Part of a small language model's weights: 6415 steps.
Each number is 50 + 12 x the weight over its row's rms, rounded and kept within 0 to 99. Layers, rows and columns count from 0. The size before them is the row's rms in percent of the matrix's.

# layer 2 attention key, 160x160, rms 0.0432, rows 0-43, columns 0-159
130:64 61 47 65 58 35 53 67 74 50 36 58 42 45 40 46 56 48 56 58 35 52 44 53 43 40 54 58 55 36 47 50 46 51 55 36 51 46 63 50 45 59 53 58 40 53 50 44 27 41 62 64 43 67 42 73 79 67 43 62 60 36 66 42 50 44 44 44 68 38 45 66 53 68 60 70 58 47 33 74 57 57 40 29 75 46 44 35 54 46 41 37 42 39 58 19 58 47 46 67 19 41 28 48 50 29 26 54 45 39 53 61 32 54 34 54 37 51 50 51 57 67 64 44 56 48 62 39 49 43 47 42 35 51 27 48 61 39 58 72 56 49 75 59 57 57 26 51 44 63 57 62 29 37 55 59 33 54 66 41
115:47 40 53 46 55 42 60 43 60 33 48 35 45 58 52 52 53 66 59 42 64 27 33 37 55 53 44 45 36 52 76 45 56 59 32 32 67 74 34 46 48 45 39 54 12 60 44 48 25 66 58 31 23 41 68 60 43 51 37 62 52 58 61 54 31 48 34 54 59 67 67 49 77 63 44 45 52 44 51 48 54 55 77 45 37 68 54 55 33 49 45 54 68 53 59 75 54 44 63 46 45 50 40 39 45 50 42 70 56 54 42 49 70 51 57 49 41 57 53 55 53 30 61 43 69 58 63 16 52 52 56 54 45 42 53 58 68 69 59 52 73 30 57 43 32 45 39 55 37 45 57 41 36 47 39 45 44 35 41 41
126:46 45 41 64 58 64 72 58 55 38 42 63 46 65 37 44 67 46 55 55 59 55 50 57 66 44 40 58 53 40 66 44 42 59 39 29 55 40 52 58 64 28 33 63 37 37 33 59 29 62 54 53 64 65 43 59 53 61 51 54 61 55 59 44 43 67 71 65 66 44 57 57 57 42 21 66 46 53 56 48 37 51 55 54 70 27 78 30 45 58 51 48 51 42 43 34 34 44 57 63 54 34 63 47 40 61 54 39 47 47 54 62 55 30 51 40 56 47 70 56 44 63 43 51 71 44 62 54 57 20 22 51 50 30 73 66 35 47 51 52 50 35 37 50 40 38 80 76 48 34 48 51 57 57 34 37 49 48 54 35
130:48 33 58 60 45 44 69 60 40 63 20 26 60 59 43 53 49 48 72 44 65 45 59 63 65 53 64 41 52 52 49 37 51 62 20 24 63 62 39 58 53 49 57 59 33 68 57 61 72 70 67 50 38 56 37 52 49 54 34 53 40 38 35 47 46 62 54 34 28 65 44 59 55 59 52 57 28 44 76 37 50 61 39 62 50 58 63 49 53 38 45 61 39 40 43 45 57 25 49 61 53 45 27 66 57 35 49 44 69 34 67 50 65 50 45 57 65 52 33 71 36 66 67 54 44 51 52 58 47 54 60 24 61 28 55 48 48 40 31 43 62 57 64 53 50 33 44 48 66 64 44 51 42 49 70 54 46 43 67 43
129:27 30 73 63 55 42 48 32 52 58 67 49 74 47 80 53 30 44 54 46 61 52 75 47 53 67 45 58 50 40 58 42 51 64 46 33 40 52 72 39 45 63 51 45 39 52 54 48 58 58 26 39 52 39 50 58 62 77 49 42 44 59 53 29 36 66 52 61 39 72 47 56 48 46 67 50 42 52 56 55 44 65 63 35 49 39 63 63 27 48 59 41 54 41 47 40 61 48 62 63 39 43 45 53 50 32 50 47 41 53 32 67 66 51 65 52 49 79 50 37 43 60 39 56 62 51 43 60 55 47 51 42 49 18 57 71 54 48 78 47 43 57 28 32 49 39 39 58 46 18 43 52 34 39 41 45 43 51 50 26
114:34 43 45 63 61 33 42 59 56 69 61 53 49 69 44 60 54 70 32 48 64 26 46 47 37 30 51 68 25 52 44 57 40 47 42 49 57 54 50 39 59 50 33 52 62 56 36 28 42 52 43 58 49 67 53 33 58 58 59 46 41 42 50 48 54 63 58 48 49 53 57 56 52 33 54 38 53 29 53 68 34 58 61 49 48 55 66 51 58 47 60 62 66 47 50 33 40 62 59 65 49 66 42 40 47 43 40 41 36 34 66 58 49 51 29 54 38 46 39 61 62 57 69 65 59 53 60 67 25 49 72 64 35 49 66 22 37 22 51 53 33 27 70 82 61 41 34 32 53 64 63 62 34 42 61 43 53 49 51 36
111:28 41 58 38 66 48 20 48 55 53 65 58 50 50 59 43 68 22 49 50 58 54 55 43 59 64 53 66 63 41 39 58 44 50 65 52 51 65 50 63 45 27 43 51 62 64 56 47 56 59 41 71 57 59 34 42 38 40 53 42 43 40 47 32 63 61 62 53 66 44 16 53 40 28 64 51 70 67 50 62 41 41 53 43 47 50 53 48 42 53 76 39 50 39 48 32 40 44 70 50 39 41 65 43 31 34 58 42 67 54 71 45 37 55 37 43 56 59 41 61 65 58 48 63 29 25 75 52 35 29 56 42 62 51 70 31 40 41 61 46 46 38 68 61 36 57 53 35 50 63 57 49 41 54 51 48 46 58 80 45
129:52 39 60 52 39 59 44 64 25 61 41 49 53 50 30 46 46 56 51 41 66 49 47 29 67 63 51 48 53 54 57 57 69 35 47 39 44 69 68 53 62 47 51 55 34 27 58 45 50 60 43 54 35 45 56 37 56 43 62 44 69 48 42 77 76 64 58 80 57 62 53 35 55 33 87 27 49 45 76 49 27 46 65 51 38 53 40 61 38 56 39 41 55 53 41 42 57 52 42 44 40 44 44 73 44 52 47 49 61 78 57 52 65 33 56 53 64 57 49 44 46 64 59 45 41 57 55 43 67 48 54 61 46 26 55 50 50 31 33 44 64 38 62 41 52 31 35 56 68 65 28 46 57 59 34 41 49 41 26 37
127:14 34 57 62 60 42 64 47 68 45 29 43 57 72 42 74 61 61 67 45 63 46 44 56 55 45 42 45 35 55 27 73 71 45 28 27 43 56 48 55 57 49 29 33 45 53 56 64 58 53 75 33 45 52 47 58 57 54 52 69 50 51 47 48 47 68 40 54 56 43 56 45 46 21 46 48 47 50 46 47 41 54 62 70 72 43 53 48 74 38 29 47 52 51 28 48 71 51 45 47 55 56 33 48 60 43 64 38 59 40 56 61 35 49 53 57 60 59 59 44 40 45 48 31 48 48 72 70 28 48 24 37 62 72 48 56 57 46 37 36 58 50 39 43 47 45 55 48 55 62 48 28 55 42 45 53 19 53 48 52
116:53 62 55 46 33 57 37 51 50 64 52 45 60 46 26 72 58 58 42 49 48 53 33 39 53 55 55 39 34 64 60 57 40 65 33 75 43 53 66 67 40 50 43 42 34 63 46 43 65 59 40 49 38 37 63 55 35 22 67 35 34 61 56 70 56 46 45 70 45 28 52 55 39 68 55 49 61 42 50 47 55 73 52 45 49 69 43 62 38 57 36 81 63 56 56 46 35 51 62 37 66 58 40 53 59 49 57 48 46 44 35 41 57 41 40 56 13 37 43 36 57 34 61 46 47 47 57 46 40 40 55 58 47 52 38 66 46 42 48 41 72 58 42 69 58 49 37 39 35 69 58 45 71 49 20 49 37 61 43 78
107:40 49 46 37 59 62 55 25 31 27 39 50 63 48 63 67 61 40 47 49 48 53 54 50 20 47 47 62 54 42 81 62 46 60 34 47 76 40 60 36 56 41 55 46 64 59 26 32 67 59 52 40 25 52 42 73 50 35 69 31 56 39 64 70 49 47 61 63 62 43 47 44 57 56 41 56 49 46 48 71 52 53 39 59 56 68 52 38 53 42 45 71 38 32 47 35 51 33 61 48 42 37 43 68 55 39 26 38 60 50 27 59 48 48 63 40 41 46 62 68 42 39 40 59 36 47 52 49 54 47 41 54 65 44 68 70 48 45 50 57 63 46 41 51 34 36 57 58 42 65 77 61 53 64 32 33 52 67 49 53
120:53 50 52 54 60 31 51 52 51 70 58 40 46 29 82 53 36 47 34 41 40 39 86 54 40 47 30 62 45 34 55 58 45 53 59 76 29 41 78 49 41 51 37 39 58 40 56 66 52 54 42 73 61 46 52 43 65 53 60 51 43 47 51 62 56 52 57 44 67 40 49 45 56 56 35 31 65 57 35 71 49 55 55 53 41 41 48 38 60 51 59 63 26 74 45 48 35 54 36 58 28 56 51 33 52 30 44 53 49 48 45 36 54 52 63 30 33 43 37 55 60 48 64 36 58 55 36 57 59 41 42 60 49 39 40 54 37 55 48 65 36 43 64 67 25 67 31 51 26 63 44 62 76 43 64 55 48 63 58 46
105:55 32 51 60 55 48 54 52 51 35 45 69 57 47 45 52 50 65 29 64 37 60 63 33 43 55 38 37 65 43 66 43 56 43 45 43 47 66 86 49 42 35 59 60 28 53 43 66 64 50 30 43 41 28 71 48 72 31 58 56 65 41 34 54 41 71 26 63 48 35 56 52 61 50 40 38 60 48 43 59 67 68 38 39 55 44 25 66 47 46 53 32 50 62 70 51 52 65 46 32 55 58 55 42 53 34 36 50 49 69 44 35 45 56 40 36 50 61 51 50 75 60 12 38 47 46 47 58 50 33 71 44 48 49 63 81 58 53 46 40 79 47 59 51 45 52 45 50 42 58 51 53 44 53 49 43 39 62 54 59
108:36 42 50 47 66 65 46 55 52 53 50 52 61 48 57 46 41 50 62 31 70 58 47 34 59 36 65 57 34 53 36 63 59 53 56 50 41 36 56 43 48 54 38 75 70 52 52 35 59 45 47 43 42 57 34 55 59 52 51 37 41 47 67 46 55 65 61 60 39 40 43 40 76 39 48 31 25 63 40 72 26 39 58 48 60 51 34 55 43 40 63 44 47 36 43 39 48 63 60 61 28 54 67 44 38 43 64 35 52 33 74 58 41 30 44 72 21 53 34 49 61 61 54 50 53 26 46 54 54 36 61 39 59 50 76 51 36 78 52 65 56 55 30 66 75 77 46 49 38 56 38 48 58 38 41 59 40 44 52 56
124:54 63 62 65 69 33 50 54 58 63 55 64 48 60 44 62 52 38 55 42 57 50 60 47 57 33 40 52 30 44 45 48 39 39 67 57 52 49 34 60 40 67 47 31 54 66 30 71 39 62 41 84 50 55 30 44 64 56 47 59 55 66 36 38 48 33 41 66 48 29 47 49 44 46 39 50 73 72 44 62 48 11 64 56 73 55 41 35 47 44 55 24 60 55 42 50 46 48 50 42 43 52 40 42 30 50 40 47 55 48 48 61 57 80 43 51 48 58 51 59 37 42 70 57 51 63 55 53 57 62 50 58 30 41 39 40 28 69 31 31 38 43 48 49 64 43 55 50 42 56 63 71 44 54 80 43 50 38 42 45
132:39 61 33 53 46 58 54 60 47 51 56 48 61 28 28 62 64 48 52 59 69 43 43 57 53 55 55 59 41 61 43 78 64 67 68 32 57 49 45 66 69 37 44 63 39 63 60 63 65 56 35 28 34 59 22 44 52 60 49 66 56 42 67 63 49 49 39 36 52 55 46 59 47 60 52 54 47 60 48 59 39 33 40 49 53 46 54 46 63 39 15 66 61 62 19 58 55 33 48 40 54 30 68 74 45 41 55 62 62 18 43 44 56 53 47 59 50 62 49 44 41 49 59 63 31 47 47 51 49 64 34 32 46 48 56 47 61 49 23 43 65 34 27 41 37 39 54 60 41 56 55 55 64 53 38 72 34 55 47 53
129:66 55 41 67 43 57 61 52 39 48 53 52 58 48 44 78 35 35 35 62 68 38 68 43 65 80 38 53 38 45 53 59 47 44 46 53 28 44 63 66 67 66 46 53 56 42 52 41 78 55 40 45 65 47 41 45 62 28 55 57 60 51 55 36 39 42 49 87 56 54 57 49 54 40 51 38 44 70 73 61 60 53 53 48 44 48 25 38 45 50 62 26 36 29 39 53 41 39 33 54 40 29 48 43 61 36 52 33 59 71 49 48 34 57 72 40 50 48 70 61 52 40 72 65 31 64 35 46 67 45 39 51 65 50 46 48 47 47 47 46 54 42 63 45 41 68 38 56 45 32 58 55 69 62 57 55 26 60 50 43
115:59 64 60 45 34 17 39 44 53 36 44 37 31 24 39 56 49 60 66 66 55 55 59 38 55 53 61 38 76 60 42 53 61 40 50 71 74 47 59 52 28 84 64 64 42 51 57 59 37 53 55 52 53 55 48 54 71 47 35 53 53 35 28 36 68 42 36 75 51 57 48 33 45 74 43 48 58 67 61 51 82 42 40 58 51 47 31 61 48 64 48 59 45 39 49 51 53 50 61 52 47 48 37 33 49 45 60 37 59 51 66 48 58 54 29 47 57 29 32 45 48 35 54 41 46 44 53 52 77 49 51 58 58 63 63 48 48 61 54 55 58 43 62 55 29 52 55 44 49 59 34 46 49 42 59 45 23 51 45 24
117:42 40 63 54 62 27 64 41 42 56 46 36 55 42 41 44 54 35 63 69 55 43 62 57 69 57 46 54 44 36 67 54 53 34 62 24 36 34 38 61 56 56 36 38 32 56 41 53 46 52 46 47 62 43 57 54 62 48 49 63 65 46 47 50 62 41 58 42 49 64 66 45 52 37 55 31 38 47 44 47 61 36 59 62 42 42 69 37 48 54 59 47 49 47 37 54 82 32 68 44 51 51 61 51 52 17 42 46 58 55 54 57 62 52 48 20 34 40 64 63 27 65 69 59 46 56 69 83 61 47 49 49 63 25 76 61 41 42 50 54 49 41 24 51 55 44 44 42 60 66 54 51 30 76 64 54 48 70 40 43
112:71 57 32 47 38 27 58 38 72 44 70 59 30 49 54 35 68 54 70 42 46 55 47 41 15 45 47 55 70 39 45 40 50 50 42 46 53 51 43 47 62 31 33 32 37 68 57 51 44 47 54 47 63 28 42 49 54 48 53 47 49 31 48 60 55 29 60 42 64 34 43 41 62 65 49 56 36 47 52 44 52 80 42 45 53 42 39 78 59 73 46 34 61 68 40 49 35 51 69 81 72 48 63 58 32 46 56 63 56 33 38 45 55 67 52 36 51 57 58 48 65 47 30 51 52 47 43 60 36 74 39 38 58 34 63 48 38 40 25 50 56 54 55 44 40 50 59 46 48 55 55 53 70 50 52 34 62 42 51 60
122:50 44 39 45 65 46 56 58 39 56 58 50 58 44 50 49 44 48 33 57 54 29 36 55 64 65 49 52 53 42 31 48 68 60 38 53 48 52 45 40 86 26 27 47 52 39 66 44 87 63 53 65 66 57 74 55 41 43 74 60 53 56 33 62 45 44 24 59 55 58 40 51 55 36 52 43 44 64 51 27 64 55 42 57 54 24 33 61 52 58 41 41 63 48 54 66 57 74 32 55 70 38 58 44 56 47 47 65 50 32 55 41 48 61 29 54 72 54 42 29 56 39 42 28 51 63 22 57 45 23 50 51 57 39 41 48 51 56 62 50 69 36 34 53 37 57 55 37 65 55 41 52 56 63 49 49 37 59 54 52
142:45 51 45 68 50 46 52 29 54 26 49 42 56 39 43 70 59 45 62 42 66 49 38 29 61 63 48 35 72 34 70 58 56 57 45 43 55 36 63 73 52 49 39 64 68 38 46 47 43 38 81 37 55 66 28 57 35 43 45 57 43 39 57 43 35 64 51 51 34 64 51 72 47 55 39 50 65 47 53 45 44 50 37 50 61 34 46 34 48 65 55 56 47 53 52 46 56 65 31 62 49 34 50 58 54 61 25 37 30 65 48 46 71 48 44 42 57 34 55 49 48 77 36 28 37 60 39 73 50 41 50 37 59 61 29 63 67 38 43 66 51 61 49 39 46 52 73 52 50 27 72 43 57 73 62 46 47 41 47 43
120:61 79 43 59 48 57 70 55 49 53 81 50 48 29 58 58 40 48 58 33 41 53 55 58 28 49 44 52 55 43 28 46 69 50 36 43 52 42 43 46 30 40 57 46 42 45 51 61 47 60 52 58 39 34 55 40 56 50 27 43 55 48 58 62 47 53 50 29 44 50 47 57 64 42 31 35 55 38 62 55 44 35 80 39 57 50 52 39 55 83 64 30 78 49 35 61 60 34 61 50 48 59 76 47 38 54 76 52 53 59 02 53 48 52 47 58 41 48 49 46 46 63 31 39 48 38 63 43 51 46 45 53 48 61 51 49 42 53 57 64 55 46 49 46 44 43 59 59 59 46 27 58 65 31 36 59 67 67 33 67
130:37 42 51 35 47 55 49 51 54 56 42 35 54 31 67 45 37 28 44 61 57 62 67 59 29 46 44 37 42 44 48 54 51 26 48 66 44 47 43 45 26 69 50 52 65 44 73 52 43 54 45 64 33 67 40 53 60 59 59 45 16 47 56 55 42 28 41 56 56 49 55 56 28 39 54 58 61 37 65 35 61 32 65 62 12 37 59 64 48 36 56 49 58 53 71 44 43 66 33 56 39 74 59 24 41 56 55 75 46 60 64 43 57 62 43 43 49 60 59 50 53 32 69 52 36 59 62 56 56 59 64 53 33 46 48 40 50 60 50 50 44 54 63 59 68 62 46 38 32 40 45 28 43 51 62 53 64 50 71 51
121:78 49 64 49 50 61 56 37 68 24 39 53 49 60 49 59 53 60 55 53 42 33 44 56 33 60 63 70 52 38 60 54 54 65 40 27 55 39 39 64 62 35 56 51 66 56 37 47 29 44 60 56 68 51 16 59 30 59 31 51 65 34 63 48 35 49 36 54 42 49 33 68 56 54 61 71 39 48 63 49 58 40 36 62 60 54 65 35 35 63 65 62 45 36 52 43 64 29 59 48 58 23 58 49 55 35 64 48 37 47 52 41 55 44 57 56 49 36 68 25 36 51 37 57 42 43 53 45 47 54 38 31 64 57 73 50 37 55 43 55 53 50 47 47 32 67 33 60 65 55 44 65 36 51 49 62 74 58 31 39
127:42 56 75 54 73 40 70 62 53 54 26 43 60 51 52 69 62 64 45 53 39 56 47 44 32 41 56 42 27 51 59 45 56 62 44 62 56 74 42 42 65 42 52 32 54 51 54 73 44 51 37 40 55 64 44 20 45 37 58 53 53 44 45 46 38 54 53 64 36 49 55 39 43 64 41 37 44 44 64 48 45 42 43 59 59 54 39 51 48 49 51 64 60 30 58 44 32 74 34 33 54 57 26 51 47 47 28 48 60 32 52 47 51 71 47 37 46 61 45 37 60 25 63 38 37 49 60 56 69 64 27 65 43 55 66 63 47 34 53 47 35 47 61 50 27 64 33 53 72 36 62 48 75 63 40 67 28 53 53 41
133:45 44 59 56 80 39 59 56 63 43 54 35 57 65 41 32 53 41 62 48 43 50 53 46 38 50 53 36 09 61 37 58 71 45 35 29 59 44 57 42 35 42 65 51 54 49 50 52 31 66 38 31 28 66 63 54 55 55 51 61 56 60 54 47 47 46 57 40 51 45 87 39 60 30 46 45 40 35 45 53 48 46 50 40 55 59 86 26 27 46 51 54 49 50 39 54 65 34 51 58 63 71 44 51 62 55 63 49 41 70 51 57 66 53 36 52 50 36 40 51 53 55 37 55 53 29 27 59 56 59 47 64 44 72 49 56 47 68 53 55 45 56 63 35 71 43 55 47 61 34 36 50 35 66 50 59 44 38 56 28
111:81 48 43 62 49 37 45 36 64 41 47 51 32 42 42 35 42 48 40 42 36 49 41 56 64 60 71 57 60 31 58 39 60 58 63 45 62 39 38 43 48 54 41 48 61 74 48 54 49 49 54 68 38 66 57 52 64 42 59 56 34 49 49 34 46 27 56 49 50 32 56 13 49 69 35 73 52 35 49 62 59 66 48 46 43 48 37 55 56 27 64 43 62 49 54 57 58 55 32 51 45 49 51 44 41 61 51 38 54 49 39 34 56 52 19 53 54 36 32 53 30 59 41 47 42 54 54 47 73 67 63 53 62 60 45 52 67 30 60 53 62 57 59 45 45 61 32 48 83 36 57 55 44 63 65 38 86 46 44 41
122:65 47 50 55 58 38 54 46 37 44 43 39 20 37 45 55 58 51 66 51 74 57 55 48 51 45 70 39 52 68 42 54 53 44 32 75 42 52 35 47 53 53 62 47 74 62 50 52 46 60 54 51 56 58 42 48 39 53 58 47 51 57 62 54 32 57 40 54 54 46 42 61 57 47 40 42 70 36 64 26 44 32 51 61 34 53 75 41 30 51 48 39 55 42 62 46 51 20 51 47 35 22 60 22 66 62 46 48 57 58 57 47 57 26 47 56 50 69 50 58 48 58 36 42 68 11 39 54 55 58 55 53 42 45 57 66 50 57 38 34 44 35 42 49 58 55 75 64 52 43 48 49 50 60 34 64 77 57 45 14
112:59 63 52 46 47 42 42 46 56 42 41 41 68 36 65 62 39 78 58 41 45 72 48 57 53 64 48 57 65 28 67 44 56 41 65 30 52 56 63 38 44 42 50 35 44 70 48 31 55 56 46 45 51 54 63 44 55 62 43 44 49 45 69 53 51 47 44 55 40 33 49 48 65 59 63 68 51 46 45 45 66 41 43 49 56 56 48 29 53 38 53 60 77 80 47 61 63 58 60 43 30 55 53 87 54 55 53 75 48 52 70 41 54 37 42 43 71 51 53 49 66 38 51 34 50 54 24 75 47 48 50 38 47 37 16 40 61 43 55 56 61 64 42 40 74 48 19 37 44 50 36 47 38 44 66 43 62 36 46 46
122:57 60 33 50 37 36 57 26 66 60 46 51 54 59 59 41 66 70 67 55 29 41 43 60 59 23 57 47 41 65 54 28 41 56 42 52 42 34 31 54 42 59 59 29 53 56 49 39 38 50 40 44 46 58 58 33 63 49 49 50 57 34 77 50 51 58 40 24 50 47 75 57 73 58 60 37 47 56 49 56 42 66 42 49 55 52 54 40 26 64 65 67 42 43 38 41 60 16 53 32 47 53 41 52 48 43 60 61 48 47 47 75 43 24 56 53 56 61 27 56 59 70 57 71 51 59 54 54 39 56 64 57 43 48 55 48 49 24 48 60 50 51 55 49 54 55 72 62 64 28 60 37 49 21 58 58 67 46 52 43
133:51 60 41 45 29 22 69 47 53 84 23 37 46 54 55 38 48 80 32 57 60 47 33 41 58 59 53 59 72 40 66 57 54 34 41 58 56 60 62 48 38 65 50 59 48 47 46 50 55 31 56 39 42 49 71 64 63 55 53 39 41 39 45 38 64 56 60 39 44 46 47 34 56 43 57 52 37 26 61 58 38 43 30 46 64 54 64 64 39 30 51 73 30 41 77 48 56 35 50 42 34 44 51 51 47 55 43 46 33 44 53 42 52 52 62 43 55 56 49 58 54 63 64 22 44 60 52 47 57 47 74 33 73 40 60 42 57 28 53 37 58 43 63 55 24 70 56 51 55 68 52 41 46 53 41 47 58 49 68 59
108:36 31 54 56 81 50 49 38 52 39 62 54 59 55 62 51 46 51 61 37 37 52 66 51 61 61 58 62 61 66 62 54 53 70 66 35 59 62 74 40 40 35 50 49 05 73 33 64 37 47 47 57 43 57 50 59 48 41 41 77 56 48 38 30 62 59 47 66 54 37 59 34 33 34 51 43 80 44 38 62 61 64 68 51 52 50 52 57 58 35 38 51 74 35 45 67 47 34 40 48 39 42 54 50 37 50 38 56 57 66 62 47 61 54 38 48 56 62 49 41 32 48 44 56 56 59 33 46 55 33 58 43 41 63 31 61 34 49 60 39 50 48 43 51 44 38 60 41 59 29 71 50 55 78 55 61 34 55 46 46
103:68 57 33 68 29 52 42 56 33 52 69 67 56 43 53 53 59 48 37 49 61 50 67 43 51 45 49 33 30 46 70 37 44 57 49 72 52 39 38 52 50 69 58 62 37 38 24 39 55 33 44 57 63 25 51 48 66 51 55 57 60 57 51 29 29 38 60 34 36 50 47 71 41 82 40 48 65 63 43 68 37 55 30 43 65 49 46 43 74 40 42 63 37 55 76 59 37 56 49 51 52 48 36 60 48 55 53 74 43 41 39 33 81 55 46 58 57 49 25 57 45 39 59 48 38 27 34 65 43 57 72 41 63 38 43 40 59 53 55 63 41 55 46 58 38 50 37 32 54 47 45 61 58 52 55 52 61 39 51 53
108:67 58 48 38 39 53 32 19 57 38 62 56 56 33 50 61 57 55 54 40 36 29 48 39 46 66 42 36 75 59 47 47 68 57 39 78 45 34 49 65 46 67 50 46 45 42 48 50 43 45 48 46 68 53 51 49 68 20 40 45 44 41 52 51 58 30 55 73 51 70 44 38 65 62 49 46 59 58 68 49 77 39 35 53 26 61 56 41 41 56 61 44 35 51 53 45 51 70 56 41 47 36 57 53 68 35 41 42 38 59 50 37 56 55 44 51 54 38 30 42 57 35 65 73 53 61 42 25 73 64 56 31 29 46 49 38 67 51 70 40 37 48 47 50 50 45 61 70 62 61 61 64 45 70 47 36 53 39 61 52
105:60 51 70 45 43 40 33 37 34 55 49 51 44 38 64 52 75 51 42 61 52 55 53 62 45 70 61 55 79 35 52 18 43 38 80 45 55 49 54 43 40 43 47 52 44 66 45 68 51 61 34 43 50 36 65 47 35 52 69 50 60 52 48 30 59 60 55 57 55 38 60 63 65 50 68 50 54 49 51 38 47 58 42 52 77 50 30 69 43 55 69 59 23 75 57 53 60 46 74 54 42 56 56 83 39 52 46 59 43 34 24 49 50 38 42 67 55 59 28 41 54 49 37 39 43 43 53 55 47 45 56 46 49 41 52 53 52 36 51 19 43 66 58 60 31 60 57 47 34 65 32 56 63 55 30 44 59 49 44 54
117:60 67 60 52 30 47 48 47 37 57 65 56 24 32 70 41 49 56 58 40 72 44 22 58 54 56 45 70 74 35 70 35 57 52 53 45 70 35 51 45 36 56 52 56 51 48 39 34 36 24 61 52 57 60 65 56 63 58 53 24 30 45 54 55 59 54 33 26 47 58 37 50 63 66 41 58 54 42 40 41 60 57 38 47 63 38 68 62 40 68 64 48 60 53 70 23 55 33 60 56 53 48 40 46 46 53 50 51 46 45 52 43 54 56 47 43 56 61 60 58 20 57 37 20 56 69 52 54 51 45 57 32 62 38 75 62 52 38 42 55 57 31 63 40 26 47 62 55 43 69 51 50 64 54 48 41 52 56 41 51
118:53 47 29 69 49 44 62 48 50 66 33 52 64 41 55 64 42 44 45 41 53 38 58 52 61 40 51 45 60 52 43 37 35 62 30 55 55 35 55 60 82 35 36 42 47 52 25 36 62 65 54 64 45 39 47 40 53 62 47 69 33 51 45 58 40 61 77 53 48 52 41 57 49 47 51 59 46 55 61 54 57 61 37 48 61 55 47 48 67 40 37 47 41 65 30 47 36 35 41 57 53 38 58 52 71 57 48 49 70 23 49 48 49 86 67 30 46 57 44 57 67 46 61 70 57 37 32 68 43 45 36 30 35 25 31 73 37 45 46 62 49 57 51 61 57 24 44 71 48 59 61 50 61 56 49 55 22 48 51 64
096:52 34 58 33 50 38 30 61 81 64 32 64 25 46 33 52 50 34 31 37 48 54 38 74 42 51 45 83 70 55 39 64 47 62 53 61 44 66 48 50 55 41 46 51 52 58 46 36 41 42 45 55 55 51 50 58 33 54 57 30 51 55 55 39 71 63 57 61 59 70 41 50 52 47 69 39 48 47 66 56 45 43 47 49 53 41 56 27 45 40 49 50 35 47 56 31 50 56 55 46 50 42 62 38 49 56 53 57 45 30 60 50 29 69 47 57 42 46 39 46 46 52 75 50 73 36 47 59 35 41 49 50 57 45 71 29 32 67 66 70 67 42 60 61 51 61 41 36 58 43 55 30 57 50 29 44 75 55 81 47
089:59 35 42 33 53 39 52 67 45 48 43 56 31 42 71 34 62 75 58 39 52 41 40 59 59 37 31 53 47 40 24 35 63 43 68 43 27 52 37 53 52 55 45 60 72 69 44 44 50 28 49 33 53 33 29 43 56 54 49 40 38 74 35 52 42 67 44 44 45 63 48 50 60 75 48 52 53 72 58 24 34 49 63 31 72 59 51 53 81 34 44 50 50 56 47 65 43 58 45 45 44 55 43 49 42 57 31 47 44 46 35 74 44 24 63 50 44 32 39 65 52 55 50 45 37 62 58 51 53 45 50 48 49 58 55 46 56 60 39 43 20 47 67 53 51 59 64 60 71 59 63 38 41 73 64 50 57 50 38 54
116:29 54 41 43 58 34 63 61 49 42 52 30 45 59 45 61 91 53 43 31 63 47 71 53 36 37 57 78 40 52 51 46 51 53 56 56 56 48 60 51 46 58 57 27 67 68 48 60 34 30 68 60 65 48 56 50 53 47 58 40 55 39 38 66 49 60 55 47 46 31 56 55 51 50 41 51 57 56 50 70 46 39 44 52 57 57 60 36 41 53 55 40 46 21 43 52 42 27 43 61 67 60 38 61 39 62 65 65 29 43 53 42 36 50 46 55 43 62 47 58 58 62 31 54 37 68 74 57 38 62 45 20 69 43 39 47 41 36 37 42 28 46 72 68 61 39 56 53 45 55 57 53 35 31 38 48 49 32 77 44
105:35 43 62 41 50 61 17 46 63 48 54 62 38 46 42 64 56 55 63 61 60 44 48 46 65 47 22 47 39 62 61 60 62 43 52 39 53 61 56 51 54 57 69 40 38 66 46 47 44 35 55 36 46 54 65 70 48 52 56 48 49 65 47 44 45 41 57 59 59 51 73 51 56 66 52 58 64 21 37 52 45 38 53 57 13 56 44 37 52 33 57 45 65 42 46 24 51 27 69 49 30 42 38 39 46 64 37 38 63 62 48 45 72 53 33 66 52 58 71 67 38 63 62 52 39 44 68 46 45 60 55 44 36 64 39 57 47 45 52 48 12 63 65 51 44 49 46 52 66 30 57 42 43 49 75 40 51 65 35 40
098:52 47 02 70 38 53 45 47 43 45 70 52 50 43 38 27 73 33 54 58 31 65 55 33 57 60 37 51 48 57 45 36 45 64 61 48 68 71 23 35 44 71 58 54 41 46 43 56 39 48 46 66 71 23 50 31 61 44 31 42 54 45 35 61 43 53 65 54 62 38 45 46 43 41 42 48 60 51 57 51 48 49 57 49 38 51 43 46 55 42 61 35 39 41 57 56 47 56 53 72 28 46 66 33 45 48 72 60 67 54 46 43 42 29 47 61 33 36 35 66 53 63 38 37 68 62 46 43 46 57 48 57 46 64 66 61 37 44 54 66 57 60 48 54 37 58 35 56 74 70 46 63 68 67 50 51 51 38 45 51
108:64 42 20 58 29 50 47 33 31 17 55 42 52 64 46 42 28 46 60 57 56 61 38 51 53 55 63 39 65 47 61 41 28 69 40 51 39 48 42 51 56 54 51 43 61 43 26 46 46 50 51 35 60 43 44 73 56 58 59 55 60 32 52 57 43 27 58 40 54 80 51 53 53 61 46 57 45 44 55 44 44 55 47 46 42 57 45 71 37 39 25 66 80 37 33 55 54 69 51 63 52 60 47 48 49 60 51 60 24 49 61 47 61 18 29 45 48 54 73 46 68 59 61 58 47 62 39 38 31 59 39 49 52 45 41 50 45 61 41 53 46 60 32 50 40 58 50 47 58 43 79 72 57 44 72 41 43 45 54 61